config.toml
n_layer = 12
d_model = 192
n_head = 2
n_kv_head = 2
head_dim = 96
d_mlp = 768
vocab_size = 8192
activation = "tanh_gelu"
norm = "layernorm"
norm_place = "pre"
norm_eps = 1e-06
positions = "learned"
qk_norm = false
attn_scale = 0.102
bias = "all"
tie_embeddings = true
parallel_block = false
init = "trunc"
init_std_qkv = 0.0361
init_std_o = 0.00737
init_std_up = 0.0361
init_std_down = 0.00737
optimizer = "soap_variant"
lr = 0.00493
lr_mult_qkv = 0.7
beta1 = 0.95
beta2 = 0.99
lr_head = 0.00671
warmup_steps = 200
schedule = "wsd"
decay_fraction = 1.0
decay_shape = "linear"
final_lr_fraction = 0.0
batch_tokens = 32768
seq_len = 256
doc_mask = true
train_tokens = 147300000
steps = 4496
dataset = "wikipedia_en"
Each number is 500 + 50 x the weight over the matrix's rms, rounded and kept within 0 to 999. Layers, rows and columns count from 0. Numbers have three digits each.

# up: layer 2 MLP up, 768x192, rms 0.134, rows 140-171, columns 0-95
# down: layer 2 MLP down (transposed), 768x192, rms 0.0901, rows 140-171, columns 0-95
up140:536476532526503563476396465488541492478455541510477459487537531427439442544531518524496585613547502468412516505474517557549506510535503468550454402484565493544491532483387452481483442483447472533594514458520455448582450469600499556531491482488583543514512516482583437426493490529498528546
down140:487533574495528506567456459480539482488456497546572487534505510490492500493476435504485446488524489481501464526553558519490489502477506485511509503493520523525474469506567497471504464484429516480454495542481522467474458525439489543479484490526476463528607515539509475530523526467536521470
up141:590506568558477457496469498485538538516445420459503427506489467550524544475485490437475491531480489544537510480353501534489461570423418418568494507438447554519483462413422501393560633506521490557415498441492432564493580553484360471415590502505471514468420528571427509597505547523491500613
down141:538536529446505590462423489492516494506467446446561506500452450520579502516527527477508558541506519458513427456623464567492494495599469570538508553508516544519517535546573542443446447440525535556444446505516574493510477411515539467544433429524475484459539543491446591497566549505492493450
up142:608569513532493467556488460545513534466564441469510531497600488488392410551496524455505494495514485485490600498539465546495562488509502458428531451387532587502514522574539422480507573487490553485568481540484504506551513571538488447512546478521470557421469544458526392476403558477461454556
down142:512485490481512547484568365467487510552468443507543482476485529528463531491510511508423409532541434457489505529485526562489469500467473503526466566544493492522500526503441483420466370585501508442465525543533514501482495571455447538485556468532422392468549548475524524501481506481524489487
up143:558502489570598461512429411548440506541474390439515526447626537573513556543526519479485512543548522453574418468458551430513501413531522455479521474510427408508470420648412556622617411516581552537569563515575432455533485526445536529633513586605439402461473555547573591442504543506442502387
down143:497571424485612452517573519496568569431532390507501355500525639559569470504577446510513491521527442462491501514518538488466455475397482468544533404501480446515457489558514528441499379499611508432542491473567496465530489469465498478524553532546495522512545486390417432395562569560463566579
up144:581483491548546424406498567495524513484526561486543536510459486491509586529478472505517441530557511526467496449499567433516492470520612440472489496545507500518516512421504494484502566574526541585520514536459509583450411516509454523518509476497493513490531471494535523485453505400466493564
down144:458563522532453571475520547541485566500516462524507469511532546478527482519463459551441533482549508429511439487561523498482559448447439491527504433478545573531509444485558509533444516552411548534436478470569432479506556458564437479491406494483486542433555436533532509480532424481519553503
up145:545633550621513424557393440530458475476512462416541479449456551452468525435426490502462471476545602439496487552520529511582593529604453566542503572488470538485512481475497559458537408476452517503440425530484511502551427678478477367541480443453628477496517450506519539561587525597420538554
down145:372466496507451492498499565600462459498584441558524400479478492458473464566469460449472470514543486523568456540500445475543529431450412462513512406442476480502532431478532420437528529565565444493501434536566662552599526479474582491454437516444419529537549438540535502601524533532508532480
up146:555468454507528467588540459609542529564464513476523453565474493461501555492487562566552503420553506535514522477452551566515497569481493456452479455487469543514417463558488495408414497504514525465505549584508384483500504556515451581503505522522491456499496580573583510563513512520504536528
down146:493442505515461469545477602515529466501504576498454450531538604540492576442504513417524540462506471434457527513500595482539556520442425493537491433464486441460538495496480585469581544469548502491549475505471494481453509485528481564530512474524479388434453533532372547526476477435489411538
up147:528510506538478493560576480624573490505514525499480493465574534476459516543535564479494557459547472460431541556494479490460513501504563519467460549517479483427471387495539447444496393419502573535489481544532559472543545515463524467470581566520505556561425540435499480546566519482651516565
down147:430506558514473504469426525451465495479472477510461528543451515458453543496485446492451522511466493473471555466474531468525491460478464462428517495508479568554610529468545528501524520532530477445470486485512503502527444443572536519482428426546504479494489472442401540479528447555458580449
up148:527469511460490515553466540433450482581477496584481531464489507483505547528491495505585508454541473544487410567531481556450503470571535512380518541468527457519450517466502538557501494488489447463529509549469477515469588490476537541513527512539501453533489450530489520596491495479485415450
down148:467474536454402545467419559471541455477448557528536613568577543521594433479434472537516465496565436482443513487470532597519552489516405503496418429540538456539539415466602567433498403525397489424464472499469523493642621512491365463467478425459541638472448399487477526404574505451476521411
up149:577476473533543545452460477515432488534508491508478547563502550446552528485477579496471583587472416449474515473483551548503601516492563479415482484500581529470439516483549570454492501510490439453481487441474469505492506501441549416548449484509503532497531467470400561481490507599599484531
down149:504550481484510507467445501486503524452505508484530444525448421518492427490439544502492493516511452453524460481556480520515510473510481481532532481527482517548468523492506474464406497498491554490468478582586498583491447475428505470468459519514472502533439527482538544435491490548466443527
up150:444569512527485531482501544487449504545532522454520470401549491492464484501497557489513512534550464478457425593456521492456519545481447460516481549497501456497550606596510424558492522492553503444546572549561448590542485457573555614507594449460445430505468626496505565478507570513465491426
down150:527530557491471525495360508389482482555439529558513505609499524443419507542627428474446481601587485481448468468489525483550499481476523495631334603533498542580538467475506582514493475483526411486483480546530468526383418591493451501508468450589584521567439438427583533449514418496466521430
up151:510589502489516438510464498508446550390509428464499490493490554596445519455522384530531496509507456568516511586481527476506540528545521413545517480463511486502473532527362458533470487442480552447479554515474418464479464405551502537463602473537505513511473480549443540507547530511504430523
down151:479537594479360522571531544510461493569514618458436444507580448511541491427538496507507547505416563495411508457554448483560466487482496519531545504576522539434511585518557485461514535500447447451512595441528546462534574562576491385591366498511505651641474459500524438470483464526597587487
up152:532560547496556377524462516546589466487447486474538540527517540579510479549542512584508500523512441547453540441502527590492487475496477407515409494576471467444601374498438514450526477484538444531536535503498513468596524526540532457444515504549507500376423516511541436462518473515555474588
down152:497517565539469533556433466448404524544525445564496558493533470507503544550535459531531519497538500489520575507465455529522479452549484520544516529430552494511499491475508498530445447500508496439462560426562480470493524486540490513562575445447533551578615451482532527540517503423562524500
up153:516406522550396500471607525522482513454464434597465424419477588525459410519524540423556517505641496407473482484514475570571556524475594478524479426459485529508509542496481474613471484477470523491538503485492552549566420602472505507451404517436559545371546536484380491444474499349546540495
down153:493509494464453549457398499516466578494472466570572452637469505469480387490445533585453425503512474487521504578528427464476526509476532587577482404429499504469487436491515544533490418586465538457568465538576434485590514481625470493545420485519474554514449442445510386427482498408475534453
up154:526515444520528510486493445422464496479545435475460494414526486570487518585453415509486489579497501606458407513473483464505495499505506517521530466505514492557574573458474485506507470548451541592542493503514433513492397493469408499425519461466437578467486573490493511491586478547469495521
down154:445595469568500551518478539513473445509482468564501468536573579462506492487534469482501477497560547479481456476542625526524561521511412464455470430570524474466487465463485520554508446524418500547507490489475439478505492467530496437424451500632528582508461488419569504495543458515445599504
up155:551493564535530577500462533471515414580481486529435450476480490543436550525557537501495426423558504563530505468608479450570516536493532472497497601465493434513579446547532488505425423464487458506522600457537514440486496567530530491540507454592539463445481497528481597467520542535469415495
down155:485497537452470509419469575501504439575533547492505418500508550498403486423478426454571540511583494472463446563442533523426483436401478496477500554561519531570500542488574450541512459434489433494544525474424485441477528426587417489483606462484545494566455460449473484550453496545602510407
up156:479444466554534522555472459412514444460471562517498461519438542474510441521492494524431424533487503544436498566460493512536521460460425468517544546465489555439523486412457582439488600577582583628494483497580497531468520552580553526499465421431513555487429580456464536445513514514552482573
down156:465563506494513575553485445515556455525531523438587500541562565497672531503431507486492508497473468481415575630542538516436591464557450479442467475428569547492566539469570492542435500567449496525503420349485451389465601447572544548433529493543521497492414535337490597534411433521483418525
up157:522520438512510498532540517524484425487485484423363529527518559441488466536453507530500506507439495542419510512506451623567456483500473438446524489506526584461552417474440513420453520496556588513578466451520391504543522515578539442525496477514528506411443547393415574464506572490517551658
down157:480516480575561577462532539485572464437451476454523496490561518439461525482398514482489523546543531507498503561566565522432515534542441505563501500507511474494455466539588500425496453410533497479515575509545483540516486580561507506480577521468466480444481561510575500508529576469491431526
up158:616443474536541475537559465451414468475469530436495559429508537455413466422573512438491525575464473488577521473436506462459442660475490479474482486521530451548456451454489490582482514456461460533506490485479478502551600467424509507479435473542537472481552472461462573538567511455498586503
down158:479567521472488492574427484523413463470537468479470499482372449419521512543498560501549530488430376378511486461476481573506465438495583449482521571460451541606498521486465487441469584541526497480584486591529557601467431432446548424552530508495399430482462460466459546384520532542498437488
up159:521509586499438438470513463491511428457518476475549498467492495515486588391509443517576462531421439532522527481550467355495494497514511593500536450534542586444453553432537505473489553514476430499498525485506437604443448567605449503574542467574566505478445446489480572575510485452526633505
down159:447434477511440522538503576479520544502471515530516537500484573520555521531419514556463506470488467471537547491531450537429474531442436521529485553437504453519516518498579501474497465572475470566466505557506499483447526537480558493500529423509488456543548491505423513473525425498525445562
up160:568544563570523457549502479461541414541587590551478604451530468500519529422538533583503493528488504469512488519508446488533491484544469610542534557441589527467538529422463466563445470339492473461470493454473367541406444500533629479542412432582437494408543433492479576490527440474553524581
down160:481534463451505531416511517490522427625539373478429555438532507481591576440436525483496452398471499462653449459563479539534550463428506472633521528484577499544576516547487514437397646557462504413535504527619446575524429486530595510433467456525324481427593419605498578483487454557424515565
up161:514549560511538551448463529481508394480551488531551522385564479475449448473508519598541427496559468473494502548589394508641525442509499530490449587538547488450526474509480551519530552457580629540492534527499468596485506480573472568596445513482549456437485560432569497446451453550524395440
down161:502515468436435556408481502560504415535616489532415423419479584480489577481510514489534541442549537480448534538559518439498584462461513485540500541512595495611531554500459598556426583480457548525434538415546538616544637497529471540503522472501483520378463444541446505609549539545567466586
up162:450491409559524508474446581434542537416506517519451524554451498384533360523472616572557477496545452487522539473600449480608451412594504458566504470484504509430468605451477542563539601569419569511582618453549465463491498483480492508506340382589581529377512550518439497461437516498532452612
down162:512459474584487505494544524507528547444532462528597491482544589489599491472492422367505503490498433441456409484475543461517509459597459562533460440445539409448479454499482507464571471496421500535556536498625447468601457478635566541502445556582460549419382429525525469541439470432582486493
up163:522435488615522519522482548486539503433448556583453482439503475533574477491449421420482555506511526538495470484458584530470489447475452506539511562513501482464524417559623566547473489524469483494552463499713509448499551478417454489515478478511566503385543504464411514497437552589423409564
down163:520440521485452537545521512514526505515513420581516498494498540548550489528532558448489510487444437473439532442462568476512457524434521467533536525485534492561535532504454506477485550504516459449478546458522521488524460528587512495512555495535569468518461464503531551511467500495541519463
up164:486394530552537480458418548476485544410472482544524499477441521487528492527561416464488495562539514487499406477426506446559482548531447440498548475448574502518541491481500451471519523522514454533517465486445498448483422542491506563437512544486457549468526534508530480568487499439542448489
down164:477596535475414540527508562511480493560536567484547468477533530520555475496534545523463500470507501468500535514505541484469565445467558527477420486483502560475559481491456482523479536534477546507511416437463441461544490477448504477433432469531458532492483485534496530541498458542546543457
up165:578501523471483572497481529543479583468541527354486504553515479503518543439519488500467450509513501477497444444535532435591549591545522563518525520527498488486508480517421481542523484502513451508488510430443521513525497537542441488489417566492465529469533512506499554518501421556408492550
down165:534524458502601550513490411552450555471488507491473553449499485495475485518502497590538460537473476446446542490519450476509468495489451490513484583425496453518528484481434510462451530628520451422428456499486597487385508506557390519441521510493468541492498482567545555470461434474546519474
up166:544489478601456469457513535515511551476581522502499524503548505533575565543498496514570463507394495531532498562529542535446489463422491562517499434542562506548505504507607609468534512578517555502466493490533446495515555521394502468490456549507495485478442495496489532489469503451490495565
down166:518438463499415396471477487462491538416482493524429657523552490444450456520469571531595463497447510477530509495536440525460485454549537488527487563544539533573540512521447460565553513530518464485525505450425499580518471532523439428477457450545441511480560511510533543559511508518575510491
up167:495621541579537466477509479471440574537534441550460505423575555521425512577446486501530540553472517605463521490447494544426544477543472476555482466442464488488509521545473396504537441391457489556554642568391565462525445506465537526489442520483531521455400383481476478502529539519480395489
down167:462463492466484551500469418579513516504468478418488506524464459531494489496468519457475469408469461487507502519535502474597487460462439481465533528546485553493503582445500544507456463519495503418468436399441552493527517469481497508486556464498465478494558502459462509456474532526464588435
up168:519522513502519451542591494388532515487453497449520449446488437470538484479443479573536456462478469561483391526531615387575437450470611503596567448527528533478579492503504521456496462495518535457506586516514492530445460528581476508507491511588476479510487454546525500492484460501556453501
down168:475622433506489419460415458541541438535580477511331556517541513564563472460518481420551517496424503577451519490602524487617400572476381521541404431449486462486426509497547491450456513447397382535470539513672414588459540460405388564517485516474490510500508554514466523509531485447507598540
up169:545455590567595491448519395524546433511488435470528513524464493532467496455511473543585421515570461426465456539571486498478570479509523534464503523548479490449558495445507529460469485444513503551533593399461465560481498492546464515605535524549421479504547515555540492512507430435535476485
down169:481451504451510634420504673399549532485545477571542494533485553538500404484506492466514532544519461480433521497574512560519574490484537569500504515516519458527394522499542516457493549528572468445498530513465459428568479448579512584513476510483549440582517560547514452494435543566475551563
up170:594435503532484496470550542461518436456508621451506468493550486495478580506470490491409482508495515472465521491489462593518507465504450498551502572556537487484416430460529543508546467459490506497472468423497411582416541560491440523521554479499495482579527454552471426583479400463632505507
down170:512535447369525525507539513461450437501528479537486459426402527623586510488509550547570533460485532518468550600466562512499463466401504481503526418484485451562566488508514558544512531569525415537452468527464541463552542420500442495499553408482474570566340372388530477459472492443463490499
up171:541481514526566503513535506538473450494531500431445495514520504483492566612506538436535586491514436466505405549476481510559462488525462545480510498508506480433463514512499509428474491480409595534516549536611482473544526514459509451575406497414490494531567596483466563496531433499449528550
down171:455526451456490510515480602520430475497445503531500514512457510477490564504468436525489516516500538472442448484484524494561528525501494547489535542522474563517479493523493513554494520612385510508414473535461449429492459520480529521471462503530537567561502470509493515565553492523553485443